config.toml
num_hidden_layers = 8
hidden_size = 256
num_attention_heads = 2
num_key_value_heads = 2
head_dim = 128
intermediate_size = 512
vocab_size = 6844
hidden_act = "swiglu"
norm = "rmsnorm"
norm_place = "pre"
norm_eps = 1e-06
positions = "rope"
rope_theta = 10000.0
rope_fraction = 1.0
qk_norm = false
attn_scale = 0.0884
bias = "qkv"
tie_word_embeddings = false
parallel_block = false
init = "normal"
init_std_qkv = 0.0294
init_std_o = 0.00734
init_std_up = 0.0294
init_std_down = 0.00734
optimizer = "adam_atan2"
learning_rate = 0.000978
beta1 = 0.95
beta2 = 0.98
weight_decay = 0.2
lr_head = 0.00633
max_grad_norm = 0.5
warmup_steps = 390
schedule = "wsd"
decay_fraction = 0.871
decay_shape = "linear"
final_lr_fraction = 0.0
batch_tokens = 32768
max_seq_len = 512
doc_mask = true
z_loss = 0.0001
train_tokens = 250900000
max_steps = 7657
dataset = "wikipedia_en"
Each number is 128 + 32 x the weight over its row's rms, rounded and kept within 0 to 255. Layers, rows and columns count from 0. Numbers have three digits each. The size before them is the row's rms in percent of the matrix's.

# layer 3 MLP down (transposed), 512x256, rms 0.0469, rows 275-311, columns 0-127
106:142105105107135110062125146141153137127097102095124138074113155128198112136107173126116108150127077129147119099144218131255133146102094149120139142101138121188150157091117141100199099175107138096172130159123172170176112167126135136130101140138116139170118102144129112100131144150160162137145099094138113145169132190111122108122127129170120142180179096095106121130174216187122140128123
098:140136100162122169154145096097103131125055081106129126147149018148148178182085159136075083156126138095167086174103104108071117120181130090123073129079132124109169111117137133122092144113153143130170132149138154080092181080158145145182127152155182159150056169099184079172091157115103156114144150128113099159102127141144128153176101066074121147192116103147112165135127100213107119217115
097:131122113158146169076103136197125183139129138104139101139166162154105161165118160122128110106153109106210079121095185082114164152137104139177119100152146131124122113085136128107123111116142166129080100080158168138145143176121154168108137106115118112154125152114092150204130104162106128129112062125170101132070154126115104116109096098114139068040125130032134104132109154115119187135184
098:144131114153092123177144124131179154143075118097144075172151136146105100127105085116111143090122080071126148172239125113171142094108107139174130122128138124107164061137099116140172136116106121137155145132132161177098093199089197071171138157163125083082115130145137129099178160086135083121123131136084185143115171116123170147100135156130096123073144111121150090148134112127084074127195
098:109075070018132154189103121128127128122202151202128101082136166103145111148151133096128086152138110096123148118088128075154160138125068161129159089122178117155151184113144144129152125083141157125136112171099162187107191152106122197127124094177096151170159124119118113094167114174180178128152081102127155133114173098098090129092119149132136132083130129113076101132099117112124162112080
102:124025128124143134127126162067180141100141180147130116106151120112130161144114149075082082103079042120114176130158180131151148106099167101082154169066149172129154122132135117176133081065099100158181140137097128096174051138131126112094136127167183209191146140115133120131181098133165125159094110076103160159076157176142155099158134079142115146126123106107124134100137094181100129149107
103:140162068132089084134102164131185128134092156076121124153099095145191110109147182110137150108104117099081145146255097148129075071135177144116154127087156154112102155106123111112163167081117161142105134141119076122075167108098093106082166164124131136085114131109103107128125165149082124148141175144104167136132126105129120105086129070136198078099151144155115168104151139118120115062151
102:141152121166093067148122141103148134139151116151109139138114097128161162157155123167142167120112119111093152170212116158182057160116165112167100156120186137082173159170081139117173139135123166097125166130079094143079135182158129133133114136159190154142060128162117129153114085112104092159159209197149076115078131154131159138161116140154123129172128081094160141115095094101104109182127
100:107159102106128109142118163166108129083079107162082080121177082122052101116135128116092147174171054141097126092141115105151135113151105075170130068139174118172163102110153142132165161161111194109187124125154148172145133089113150168173150124199127183111167080150110076142144149169172104124084199118137105119129123083127148108158063156083116096137193134111114132092149134157148151128174
105:152077148146133122122109143119153096125164169112083133126149153073121152113185110109144157124132161130105135086184127124145112094065067139136123145080162161126131102113099124040125158139119167155111114119115083160117132147137123146204096133225140085120107116174087116140137084125123084157122150130142134067105126146080138121117140156211115136165084095160096125130154088098118135159143
099:160138105104188123067147107123146139121079152103119073128098116146184162046143123169177062186097135232176165079119150157243117185123189136144164162152138097134146134066113141108059136158106106144133185115091134103163184174176089135156122163120135118196112111102125203145149154103147145090133145104128095096139147121111043108119141096122095131096129121164133178149110133144107096147199
098:148153153211119097135150137127141122089139132133164096137097117101134075161141092097116180138155172150117136122171057171163184114107121112096119153113091135147209099084136115106134171132118129123153092151147086195139072099143094166100113119064211133190106102122128119142152116107177154099101090161162139152119194150161124106163107199157118085174090144150134106125147148131106140137183
095:140137073168081130200108112116144126098119096134134110115155116100078115107105182133104131126147159145140130112210094132063127113100102193161174119114102116176067093050124141134120174120113068102115151092157104120096166189147078128111143141122112127074130141094121141105116086120162095099176094139179145139129132105115185167118092116092145112157130127130107172112160140143166094135134
097:143131190152139149115127150157135065104158196096125157113124051149161106143143124214169080125160112116170178109149082089165105141129095084160130095126128179138167104173107112130131051154124139118046119117096164183158125089123138091153111148115180125135109101114145199063097110118164105161129148168202107135161110121106154081165122117132183115042087149133070081103125087137122109072170
100:112131116121174160097129143149151168100159114061146108071122150137171077083112140117079052110190132134132114088069119130211154071055102105117146094103138146121066153093160170128072085121113155111124104155104130172157093107151141149171166111123137168098122143111107091122162091152186167101124135136152152139098112137107085150130120150132113126065084080122141150120126131157075168179208
094:107112129173178128107142128148106107115078146018172136103145105146136117121155117151052122128126121171150169127100125157137170114123148147113058150102129158157116123072061153152101076169117110063147183108128135061183151158151092072134117120155054157066107122173120127130144153112120136138134050108126124172095130085125134081172079127152139141124105099113110193113091169121113116123114
098:128126105167091132125062165086147165163089130088160127183126094127154120197103171163118099124148083082116162143172103096032123149144109115107118077119106142137082175134095124108171120158147183125177088136104121161065195154092057160107171081038162150148130104137122114110105149109143125157141164122088154127082092116063175176127143149078136124100155127169125176125137094177093117126143
094:110138091123117112083119159187149120139145133125161125144131162097099109111112151185082106151096154108154159128179206138123121128103063122137148152100084081129197206107203153114186118156177188157099144125173116112083175128138174090078093126137127105126141142127156127131131104141101153122142203093090130088164058143098122168069124147169107101097122077100106134101140166110179142112108
100:124105149160054172131140073123115140170163116107120168106156086102136122121093121158205134107122120149113151056132074179143105163195145114109081130183115136173130147144138198123111158149100153118121137100153131081132195053115135118099158103073067090086110115168138105142135138129119112113077109141152165165164140111142196165091050109078167093106084165156134143115086203151124099150124
097:126147158148142122131118119150098184203157125190129166165153119074124136179172141128074105069121106100088104203167080157140151156167141104150097106179133089096162167117094131128120167122109136129098167094111154075132181147095144163127163122096171179111086112113136121166167136123092090151125167118156150148119102127160162148108127163127203104137121116161116158169127118169164107076130
091:059144178118150174113080099106065138099198103167160115133126116115131153067136117120139095116123109140110171119087146108146089160089151173121124089132115149166146114134159177107116137149152093185166174114138198127089132181121110124093186111186114076141075119173108123123181081134110170103147183132176146138127090103150079146170125103179205074104094123156118098125086092195117113150116
099:130175163129076091092155162110187112129165075121115102134107111146092118189128149113109115092148130135185113106100054102096088126155052144080127115172080103149136120175133083146101139149086132117086091080120122103152130155125163090153194184157059073096130178159134107087099048158106110126158117074154099180212114047147167141106135101118151112126123110134107047121101107116174105121163
104:105134095094127051105116163112108115183130147149133180135171147153135132116154129091179149166146120141169085123165152164155126128130109122146126156138139104111129143152169121124183122076084141137147147142139106097120136135078130075108165114123166074119085108030087104177104095126070064165189106134105098138109171150092068139156112147089119213163128120106153143127135096100096107129122
098:137160173153047137119105104078127168128132157099145121117112123126101204108123112152149144149102149136150095087150123085137140098120117167143136149084104134109185113148098169107151161144075070118129114142105122120136122158106098128118063119114153119076113143166117150087128165172107088068151093158120102124118076194135102084120141132076145124135155140167093101106174083132113145150111
094:177101127166106137086159118120153130131172176235068120087126150124148120092150103086136065144157194122093078096139137144182091141126138165143128101127121134130151089157152124123135175149145074106165130124128174107056145135155202116116096157121118139127110210119081086155127148106108090096120098138159102094151140152095127097078146131137143138167109078142109108127106136083116158148159
097:145146090118151197108157170136077094140114104149114098128153109153143162138133127163098145191125136084140088146195147142090064145150144105155166095086126112126103074130120140169099086123174108148133145078171152112089114143095094163178130096068156103143088154149156109143143120087164101155107078144125099126124084092157163073149081118136119120155167124128136120110155073085166112180130
102:108187065159111167138093124151111090099139161099148138086179129122160191160114165177136163193149099126137131167057160101093155128120163101105130088084136106192091125127167166086136148137170175071154139121179042136143106114110171133138130147083148100124124124113141097091169095108121151069092127099069092168096122139099069177138090116136106130088141186080151162090126156124092158097093
093:142113109084124133089114133083105095128105092129134134178103156118137110141113123099125145183145148113086088129162147077117101082121143133135139210102131116147132151058115180178155117116172091150108201116107080160075100151099155190186088069079115180124194135117148125106120144080127111130143163153164134152172112160105103116093118110183124177142105158202123104106131167164157135168143
096:133128141115174126199055140126114118133140107126090164077085128096120077088135172124136121146135128138149123177098109168093116104100122116136122128114153168164073159099093139115119166115065077127151113151177128151076137146165114071102128152091123137054117151109128136163146162098062116136085133095104147115175142139119153164171188169096157118142175139139070096141133126133157082177142
103:124121102145164206123082113108150083070127081151072168164106160065122114116137100114123085099162138101183083184184099143109189149119150134133117148163102125086136088124124126158060145143129098177123153142137142096144140169121115114128119134170124139105131127058141162178166119140119178107093126075108094107095118146140142109100116131132128146153146141177166136081117166172153097109113
100:142154149132122111089054115123072155147091102079141087143084101114172064094116142178149127135107075147150141126093072103112123108139107173110128114146149107188197177103144137148129137101098149131097128143132241113175120140166113112113180147109107178128115122154125131153183099160072153139173160116142143128067144123155114135110095117113104188177153155109087132124139092132067137075189
102:145138115133174095122144115097087162187150121119119137127125087121126138144104185146091158149104124152142141124147111115096158134112060129075094110121114078151124126130167127145119203153192164171098090112132120131236129040052071127131155092060116128131115158083125095092171134125140133119152149150110108223180170093115068100110167159138143097107126085115145093144166148111091150214162
103:121147151117085108126128108124115120110144063174045134166142109067204184125134136207114161102131131199062105090095110150083061117195128139072108152105163088116106099087178144087127107176133136105136143060138108127088189107150094153158160152065154083096148165171144156155157133102159138092154159113147134148088141172110102138121126097142112133159066109147180113158179143126135087134101
097:142159157058135141150135102169095126132087078100130123122145100180125120158169072209150091114124131137130113092178165132144125136093130124078168129092090098080087136174121152108117133117188166138082127124143066138107127131089140124103132123168155107111108119116124097156105116114166152138162082172113105140146128120116191149102160136160148095111124152115118108133101140122089100166088
096:109186085125207061134113162119152126166190090140193140177131143114068122102128173162109166178149107091093070131117134125112090130151163090134117130157131083117119140151117119156140080126103101097118180196167130146107146089129104128082162089074167133127147127139103108189100110132118161129133170153069082086146126158158187136096084100151173154116100127093138154162110109120112097103114
100:130155124137134166118161142119141060168087157137071137082186150062113093113115121181132115146151149122191105152093123109158067095161127153113136142118105156136122137103136120110160117082145108116111121163212132084122131119110106193140135062141101119126142115060153147106126124147131129174126103121164116141109104111142093109146131132120114173097120230153099122159149181109203159072187
096:150110131178091146115107121206120144131146111158116140163084123111095119166151166218162134090156140150162126134130034167173101088086161104136090152147087102081127132088138098107141151132158161114154077121141124079107080123157120129112103139106144168110131090130097118138127121138107097114146210099165115178093105134146160138116163126114142104170105138124129159184202117097113153124154
# layer 3 MLP gate, 512x256, rms 0.0515, rows 276-311, columns 0-127
100:198133143094085102125110118148109096114100087147089142153136116112107141153104191168114150180118155120136154134137166168121193107159089098102057084103157094164126147174136131122177165073168139122168105108051190146110137156143137137132103139105149141155164122122168129070120189118113144107087156132151149176114101210141130203064133114110126082129173125124114141060117137108109076155135
093:133143146116187142165173157059076171095112155158138131117149130188094141131097141120164139134185096082137158086102171081074142153096149126189147103149126130122139115165134182176123118177122153089100169145193163143132112154134173094141146121123134120094104123112128053131150115196152144066187139136095122126149117100140123097088178159114172140113131192083172134093159113155174108111147
101:128107135155081185118094166138106118145175103135201175123126117123096046118112049159126114164115124091140145117138176170103113131144107123025139133097144082097149139157104111051156106169059113133132097145123154127089184138120141166178130065140168120141161092100114184180191161125122153157163083116182087170132130166108159093102090108155175099127100084097116145128121131077097167133101
090:095127104120153155164189153139094112178121117178137109130132116112174039150143125086109069167143110076121097115148113185077082105127175105123158130180118200076089092109115122178140103091166160160151124127159175160133106158114173142073058113110198139086171154070156123137114182138138103130138133088108183112139108113122144180163162120118089102158081143076079109131159192131180096125132
098:189156147103159115103138197086140103086126135127129109191178106076148114114167146117126091149101141111073115149131130136145111110122135120087160122121176135129131148136096087177139114124058143123111139080169131100089103076062126053134118079168181145133133110147123097079180102112150096132113138068053094157115162102192135099142156131145068166102133137085126087116151142154093153113110
102:128132151127088111100151160203138179096129137146133171135138148069107120125182106154133133105092094162154045124097195100068153127074071094123144102098131066112159109185153116104121149173110110081145078124084226064114162147157156137102181106185154078129185175178145104176139128158099201063087146089122137111142127145123135131120116118134120080094124163115143128185169077154112138106124
103:181159140160091071115116182112134105038132153145125161187140139153106120131131162127125167096094133107080170146105102126119082133158127140096119137137171113105187153155118150155172110194120129119139133165095100168142144093154138072119130118088233162162115145133137098120121127088087114151161134122212172063152107065152129168145140197110125119141135156165188161143150149162099119142089
106:109090195155079145115173143138137131147223111171138165047120115120150121121105060063071162051101127129149102114156112150127111140136096165032096129160168097070121131137112110038077104153140100117133158125144176136129131108151104124061164123121183130164187115183135125181142120088151126115117114076119101120172158129072126100195107154140171023111096135114116162163123130134091076090145
103:171129142108147154133169167124088098059166107168088194091150177155147150151137144079154080135141105086136115126058161109124144178156101118126200150106125062160119122174111131177138165164132149101122145123122115124134164151102144102124106095148191107157120132161100080134143139096124163135149134209133131110108096136103174056107127162168151162175142098081108111085180187113159166183124
092:170108174097147091116170164116137176151143133110121128106096073137063175104146147154149119123071100111163107041167192114135087126119160094100184097161156120136111167060175091123113103147125140120094143104089145128109160121119068178160153118101117135152129151131140110167111120151122094037107147095132122154113150063170150110098109122077121073071066128134170142162146141129150135136145
098:127119126175137134181172104126175131066190115102168083107106109118142110107125099140153150117116169125132115124084135164086169190138101089116154155125103110107131066160099138175187115123159128143158111114146124118162141101158141104138082092164157054092171095149119124115135075122205131116123113181083045137112102124154124148103119150164073117153141097097164217119119134128080133139156
103:212159122147132126082162107198176178118179159183190137189129132147144130154098105109150113197073110132097163079083128121113178129171172106111109096150134117182180152131114105195148131182112150088116140172050130131169108098119101135181153146115145132136162099123101156150134170150059159132066159199087112109091150134108151105105153183073115167158131149111161090136083142104149140127149
098:136123152122125178134138154195130128092141150166084168159144119150111163091106107178101139102147146165088152107119107132148114144067086113068163105077153071118162143047115081087110110177159053076078053155093145075100116171136190124080135144123125150090113090125080160109095162140138120122119109164140151066142134144136138142137135135070121095095119094140118142088160146099160088185123
104:182112129100160104089115175080146114112137077108141090075119112129114133132187162113113112118091092180113101156143155179142093171144085140130151103139186133071135125131129152145123081139132165142155150122167087185103135068120094161163149097078146143174098192136096116147093094142089135103080139195107171117151137150118091123121121191148132121137141122113117093167144096189095163138127
093:111065162078138153110143150150131132138110144093129110178081180131099153191148140138121142140124081127138099159130135125152179080129126092100068064154186136124118159073051148116105129120097134133148145145053142051125138071130132099195137147152090069100133185148169120156071154124116176110146092107157091168123128098116078115111048131137119095175111109185159120167116097098124119152177
109:114115183145186139099155132100086130077171182170137147078165155106098142151140050127151111136143139159148073049102173065103121121118089134135139118139149070141151072120081134193096144090089087149191098114113167087132164166135164115146091154207142105133103139163103151144139136155181116145143063118166079135105137122124135120110085136105093171191135146141106119177151107109196063189171
094:109068188153134171179174149123116146123142146110113148051144061174150120110085110120099137078074096178099130076099106149121129093167061163109107130140134101083113060125121072122084106115084101127129128105108101099152138127140083143147206150111110121132075076085118145117133090164130141180085057145101110115099100149090136119165114113127169109156150103129196158138131156100183097066158
101:178120109102098113101183125107148184127093142209165103120097050117128143089128122118139103128091089184087165143103138096146134164161153124080189120167167112127151111127083146192157186171130113152127100125074153091124163088137125138121145157079187112149140146154128173109138136081074149083158097146158079134139163112131115137144114077110189120197142089101178157182124142146135119196100
097:138197127171113110130144185185074137150083142132126162136199073129152065139106104152177088141190074130106116050090138114134091167074120086130129108111131072180127138141156193110176153153101096113092071155089188177136079199148107141079097156121168098133111104068178116142138116116152079162169180115099179113129166116140143170119108089126137136147108138107121129072146180147144177094099
096:092150143197128154131151093123092083126161130195216153146141094152153145077083128073116111096090137162141132084159111093146120099131108153126154112114180057128191116161201102074116122170106050144131167128135169144129100128137099064111169148147124045166123136165105076125215096157164139118182144149138203145152142103180157110175135129139111110095100178102163096130120134169105149155142
102:179154126144057099180168106155158139092093113165156118132149151148183090129145119106154083145075118112177150141098195176111128184161121106115133055141114132087144104136111134128160108141169086120109073120108141142094167144166181124210096212124121062161176139159135151144079093138153167067184081088138170182166165178118146159126131140166164145106170139137115165120101120125148173145115
096:223143156142146123104133111091184162092118143130158086129092130142116111115064136101134156127133134108077176147136160124107171147184101132128134061138121152180167103138105115194107150130133079160106088150124196139128136129127158162220181124145093169159116075187114152073163118097137139113104145119133131084131136130120158134123132135141127076108140136100092092112107136147103140150120
098:170137140158137110195130109164105084141138128147108107147114121099104155178138162058154097074086146228137131130132131118064116117165083192159112146147170150153148175136074148101143145149173121088151109187064150121088104103159135149142117205101180064157119125171154096147089188135124132110146120118153117087120150068039109093107142179135133117133082115152144134076118160116105120175136
092:080150091119141136125090092116159115116092109105172131067122098128124066111149127159101111184141111150191152113070159117093120137110093131055131187143138102135149139145159127108120097135147111151151130134064131137120093149070148165146115142118116111126165113121139129082080140169185149122143132159089162071154126147036085092151106130150158183113162143138130093178130122167247046163092
094:149150155120087087118139159102139151098146132097104157080087105101143108157079190133103163118140114158093154104079125096105159099140124090098140136172092083155148178139054125078144134162042148121126083108050088108152165110138159137113088114169140080086162089082134151111110105145118144123108159115156112109204117137137059163151122152115129221081145159108107066128123178128135142121169
102:112112152187087089101076092133155120127092105129160097070139111137176129141146116151105170173110098163136145106065135113127179126041126119094118128037093125194108100163133162069143094123103156182170062131120112189120150110044149160129141106150079127085167143131152095071125118191094113119096135166103156137128124095206143126141154131177184089156086191095107053122135134142152194116110
091:141171164139143199159159188125103105136115074142144090111098118122104106134107115113152125124123161133111132119126161084106092124136129135169096152136136156100149143137102151189115153147179132162127166135127112140145144177102080142136112115077135193197194191127138125140163157056176195124136151167193120100190100154109117144120108113131132106106126111160108057109110100176150115140103
100:182102153116144096122178157110165250093096157119118102184146136114125132111087097144136118157104155074088157102119157091089187117123102174119169116137144108110129152136121094144151088153141154130139187149096128168151121077158144204149116125093139125138078093136104145104134082111117189056059145149145125176152141088106194100123069112170121099107135155167161174107172182183150135148165
106:153124115193117129081082104126163125185112068190163168188170125133136044152072101107195164132125106094133129118120116174139148144083118106131108091192203094115164153123127066146104059175061094191116116141147107081127122151145122133099143172149133098123155152204160102138100112085145116146157119151164145081152147081096102169127113170145134119062131092105127158132139097175121084129185
095:173105097128148107122147104144101133142152120169123121140166139124141232056056116167096173086143070106130095103129179088148140099091089069111119002094142061124099135120085050131128127138136150120084115128073139152160151078138173119146118099144109121113102134129127109080168046143130178101120132166072147098152140142153154132092133111131094125129139109126115094135164095099163122076162
097:130110140141085127128121139114157093106190166144175082152125145157149181136111073148071169093131124103109178101146147112174086095143101129114141090120143098100136133129118089119116106155108108135125134134136181138142107136160116138154138130132139092111166130112139187165134125148148106204102145129095134126094150177078228122178130151112097165137124061136073137114088111133145214120146
103:125087188106143120132117179130098115138144098137081122136129190115084136148148134101104157132162113115117104129118113183137101160128094161146137093116151050139163155120121147096135068173138086153199129150107113149093110124121091116177154108076136067097128162155151158165098124130150063111108096172133145119143176164102116134143084107092162075149076121083065110141195092113113115202071
102:117134143128145157135081124130086185176079127139130076183108091118116169130119102131194046144090112143118067121168116128121175144133113097128174094166196135091072207127110163091109163092106108141079095119114089113156185148101146163108150102121146102150106066112132059129116114112180151124115146145093151101121084070114102156106081177187148092125084168110130126124185096107108113128147
094:113149114187151152076116116150163079117136118150148134080156091089102109122107083132088148129147125123194187157092141123087130194124040131128109180116137142108139127150181078163110170197125109175092157164156110168090136153152108205132139096146090109118127141132158105109148084127104103105100126086156138064082123124143110065153139084188135159088106121131104063121125156144185109153150
102:177091158179118090091136135137095143090152136131085115152106168145151177131098079129115140101128090141059186126116153116156167131180094092136143110162130117111100133112096087115094140160138131095082100199112179091135095136098114125157105129196152151184127189098124108159071142083052123151080081153162123064155147065081130096134099175195134133113179149168134163091071120189133065160091
096:131161144159122121151164177098143106134158110173192148098146141187067148139163122104161165101111161109141075136110167208120160125144138185118085030163107096109164134151081130117125112116123119108137081151198138110064100114095158053192112113203195167094140175109172117161136086080152110136105125110110094088152094125097128166093151226090201131096132202078101100139135160137111143102138
# layer 3 MLP up, 512x256, rms 0.0491, rows 276-311, columns 0-127
097:095131162107113080153089162173183100136162160119063099142138172101120118105153148110119166124111137159111200150156132171141105102054122158096132080091171127160058088129141165069118105090090171127123135119117116168140076073123159114092142156137120100157126101137104148113149157131145098166100144134150185128138144177137186107129099139132163150152148154126101098069166120163147132081123
097:136172145116129178170146139158091105145135103148189141132130145108168204120128140158143130182162194171096106142116119132169089093130097176162176103124142127083184152120144181166081170168193108113114093124132138089134131125115119115080156059127117085168059115158140061148114109060054122151139105067127052156150170115165130126109141159121157091077153089118115129092094140114081176111137
098:174083181210157099192141175164068148131094116166124186165200108174126182109074141175123158107127162100070113161140132146160076149164077065078115044131111114146116109166105153159116152179107136135181089080148096073101123146102167062102105098114102085120159123109109143171130120109067115127093103049154174136128123171086164182160107141158185139151150127134145112107135156155141127126111
096:189139204198015109123146087115138141128108145047160159204064133085200096145118135114145139125149139158123125113115068176146117127159152187064096132094087120103160118133115125111142053145086125098098177110152155133066060132130143119151071122151128092122146168117117140170158068102121155163164125117147112145174130145139178161118070121140181109057111096134137119108165154193136148084186
101:125173170170115129185144163147129123144162116189097147130071122167194102068156121165117121099118168110121062093143109157136119095115096101099087067163151090118132098134150114097154162118109083166120125124154158160145148135131164135123067149117119158175071151097136131145114127140134134104119149143162106079153136203078168147081150126093176077126146118130090175147129193123117151110165
105:094149126091128100127086192152166104148113098129072120169062096123157133101173187150092128138132155144064076199131101177132164126101201124126142094121117104147110143074145128108178127150138171078154067150131161076072101075098130118024115169130173122056117128138121125146163188127076094137167169130119103152150074110130154131145162131070086078141164142140107131129213107130110125092157
098:161115120165109136140150127047114103178122045125154125108178054102085048102105126135081138095130131146127115118159142118111134134137141149124101140133109086139119043077086074105141136122115156156155058150109128105119135091172114120180132136166134158117151082133147169116091147179184121076113083139099170116149146151130143110104099092138077173096120174152123092088126137121080140150178
100:093148173104141146150116053166158120133121161116133179125077120098096114165138094117093164128186128151128064109125077109120130140147126199125157164084140102147144113145207094118085147108111134052127114069154104128130156140157176049068148134167115122100098155138134103123131134112104108131076181118194142059080115074113159145139184199128171139142173130127135170127119095122149114150120
104:144099164194134115144074110157103106093181142166158164101157154068126135116163051127150169161113095103111085135161097089118106076084157146093149058096162096095121090094129139084131154186155108137199134126099107128098128135106145086135155168170072135151137196144129123194085066116152111092134127182143131144167131170118109110112122158167098099103100137117091160150128094119130150167101
095:106095131202075061143078100130144133116117182163165102127174087124103116146166175107122161121139094148111128152116085111122165146083137138124117149147138130154121100144112101086135128216134135097214125167140183142202109123048083128135090138170128112051127129170114119086157136086124153059137119100142153107161135142128110143122169116179113123123149153090093128139085140148155118126131
095:150068116188149109124164168098054169165132126157133138175159165135171065063110061095132082116125183111084114154137175088141126075151147142135102003139145088122140167117084149096093123162105093109123166141104103136130053144134159128142179158144162135118108163080187104101130076036107106119074106133114171127162134101148162099122071134116168149152089122129084138115076104104074108139157
102:157113111068161090102115153151142150106149154138115164170159140149156153155133110159177135177095100059139146126161101119113146123142116100147161100203078100175157123173152095172152114125145137102104137109095079099155117122194141163152141121161133071121101063108084138213096172148178148192136118154104096126098118083092167137101114111077117141128129082186166164186093136126137119109164
095:094156139148135164083076156100150165125164109126124102100159134129117126165165135172167135116125135133127055135087138152097105119130098160131146050086195158172157120088122093087119117139091131166182072124128115165146103098076101143135195105098124127120144129136148095082061072146178106136128078145093158155143076115104127097112117149101124128120156162090142097115090092155072128099115
098:162120166107088157106149156136107164114155122131188199190150172114130182156128049107109183130104084098100141138103120126161120143196183069145073104075168171139148109120163097113180182071136116097129170112138124149141133114077166084096144175166102170123141066121119118148159164105091129115100156154021116142077144188125125091164064092119153163160138139112146187134106153079090073112081
093:120111132189120166142119113136164108151202118067143118096142157084150068121130122101146172102161150108137118116070088154138102113088144127146067136103153127149178183153129153078090145144036105105114152176126145108117086148099088125114116099118161103126105189118118118192136091094106118147108143105134143117127116150108104080099108158091120156138200126130127062128097110147164134149135
097:099128104148145134133069154059087104129184152157142126113118147161187104085100122112107161169122148181114115134131137061144118135127111112149136051145049144154100128099113115146134170121122111171161106129131109116145150102078183117142097089105138183145138136095129092077082114141142132096103078152139064118167101123079106099161078078059146139116164073092181111158154120130073086152117
099:131140097155174108164192158127139151090171146125154172119104131116182091148100146102103148144125038169136174127128116128145085120108093111193132085129109118163139113103118047109117141119158117185125148107142124112169130145112136080102063147178193146107170151088153107132122097136113141159099085150174078114172150108131110181155125145111114113051152076157106120099132110098146155115084
099:099077091156132148024110148114073130143155117166026155120178175140096171112088116115134111116135146155166100120115115158052156107169098080169119089149159131138048188123125093138115162108175107136162137120073173095160112162128083130139113144129164118099179122122183124147116134128145120144118138129112157131126180134120076118087103124085154080128116150162185125146129119120149106113150
094:078130135121169166165103073147118092176119100089127068093162162097147121120183088135147141191151127142173115110068181095115118158087101136125087169089114187164135154122132181118168110084109151107091083151149141209118116115123112101135162109110077087100157058073156132100126140155208077101097142081091159159116114111118088123077147095163111099102140148121102082102179096111192163100116
098:138135141085172170139141149162078163185154154185141148181099142151163087156134126102109153133130117137146138070129141096086158206148119085171172151110142134118125067145086103135134194172135094124125087162138129072163182098064122157094122115180164134075138114122134134167116110113126099172135168095175099148090075073145133158093104146105109143134139129119163147151134109126102080140180
102:077120127124159156149136108153131131137079172102131120111156150140127152122143082143137103122123130149134163043129141137072180082115160090144121136118129159156108096088155111120147132096103074167122124134144087172168125097046133151124159132114097119143076124146165169164137104089146134081077123053063158127101132094118091145140092137151137102151132129129138076138152190137184147085166
103:168148118154185156092094134167082155157149105118130143128093097141114108104104178095122091122130102115090182160159128069191133144079127143144085111151177124134180098126151120151133175116113076164019131076183068106062208119187171157152090134127111174114120180106138155090121171142150151176120148101113116132098112128129201135168142159036118093096196124164098086134075092084143169152082
097:175196137118115121170139118099108085134149173168195087134159147081144084178114100149067182138130169130148207184080145115115144148141101132145119122106140172112176098227129102113160139154128159135149138148161094199099123104120115121175089155151116164090161139124193159077163119149126144097071135104098144137117075138214131121159147169159123142138176081120096146110140109082121171145151
095:131160113120153125165179067136170177118156177089117075184087087132146115090123126190111093223136141111128114148065088091100141096130161096146147105121086153118155135129157217198154071065187128108109075125081104136200163122145157094138110156153128098085068135128164114087103101149128075099093164128151104174118161143130116140105178151116138097122070166098152090086118111159110119130146
094:157114120083113136102155153153108119108104126119085126131107113178200178142185122123099199105134162172125111162101116143120145166134221170128156136078144123093188180113089131088071073111145136140101188047089123166141085122104091167136133135168089165176122129149157098133113156114078138135117135092117105124116079075127102103157173103134161123119130164135145151158149140080096103173081
100:149147118114159173147155209097154123111117093173119172138131185084141142129088168154098081146072138153158169101133159102145156117170123097150154120122097126208239173141149122115115133160172167142089115153086138134144097120099155159139190188133105157184111028208093114163167107135105157120117124133125078117120158143064125069154104153115114188115095170144179182138071119109194139179069
089:078119105117144148133151111124068187097248154130128108094154129163118119147105059097098145057128100122132159072083120146130142168073109205115123067170181116107160134130132104123100163189158147114105122111150108125179184067108119160069183107176136115097175126132139154166103057118130130104132128109116125101154113105171149138149080179096130106136125095157144162131142154140158141108172
096:089122089161142108114098137125129134140045174088118137143055142111173110098147078169113078111158075124108149146107137116131136085091141144148150137138106096107095103196164153102139073049149171118165146165118110157142131122187153153122106103129100155117105126063093183137117144130125160120086139104131166165104154140116155086103148077112185118136155154088125123105130176204173117194111
107:159167188128042124131144082110150156134192130159188129115164117095136122114060133125135090110105158147103139133185125144122133098096129114116092099153150147203136116088129153136154114180102112153171107128163076100126073117099127123116094109158167113049144109183178123161091152151135110159193156187104052155172066078149103148147165127112168091102069132159105101109126196129110145096144
100:146114127083054122126131095156125115097117133062065157156067104140068117090098125195072125101147175098179131176145168131113164141111163159164157146135130133108097134068159160101121159104118120153140159153146161150057152171117132093106092083148115165150077114130152098125147107162091122119141119094180128099174177107165179109119111064097093167129185156110145133127117162103097152152112
102:073137123112140109187087084151106074121107146108131173115096074145201037137163144110162182112170115119168077149101101164131087091110131148082137148150134155082149171058109147106088106123105119082097102107144169124137140167110105119081183137126114117107079071169126139088101091117148061172169113079117218104142067131137148103163169126153118169147189117134112204136159075107208040137134
101:083145191119150138127178128108106108119179177104064129097146122122077161145162055137173094081152107174142109090139141128095116148106190120092120070157133120064138070104133081101145161120171090126125087135122177130144075194088187198124068077093166113134138102125153111150107118176156096086065137115147106109163162166123082071157067129118133097159102144078133118135134151148149087149135
102:115108119178124111085150154193083182157148121111106140132130159136137112126022154149145165113157118122125142158128141081131148149133127083120117111151102098133127112130112063120145155178079168131089102116086136077118139102101194179134117169124135115071169131110127078152169117116137169117138122066056091077172087134093106150115125151135124100116128132083112076140109061126135164136140
096:130135076141100117133091044036156120142134089134183133133134061151102166090145151120144117122126156184156159063193131146164135150119168105076101179115134130204105163093123149082092109129164077086088094069074142111137154110119080094122138162154109135130076093157111101076176159089173156153127096098100104146153102112153104032092159124165199135123055135161118102129082134089130152111144
101:143156170063114118074076129147111135089155122129108122137130149134189230151168099155189121132199119094160186159112100047135171163165058089146165143113094124158073229138170123155087184102112138068099177122103182138075139147160163164171096109158086150166134206098162085108126147118120123088102095147161103187126127095080115144138108124122177115156169131132132087073115103148106154100108
096:106136098106164154097140113119099159144156095113067168099162124131086158116145149126137163150154122154094127152150182202132132104113137162142119106163056134141121114125091087153144173126100143145157176065150163036098144110131115143082107086161136079109158169142065146124125155142096136120111081101150124143150175181139118100080066154114121136119062141061104185157162158144089114153111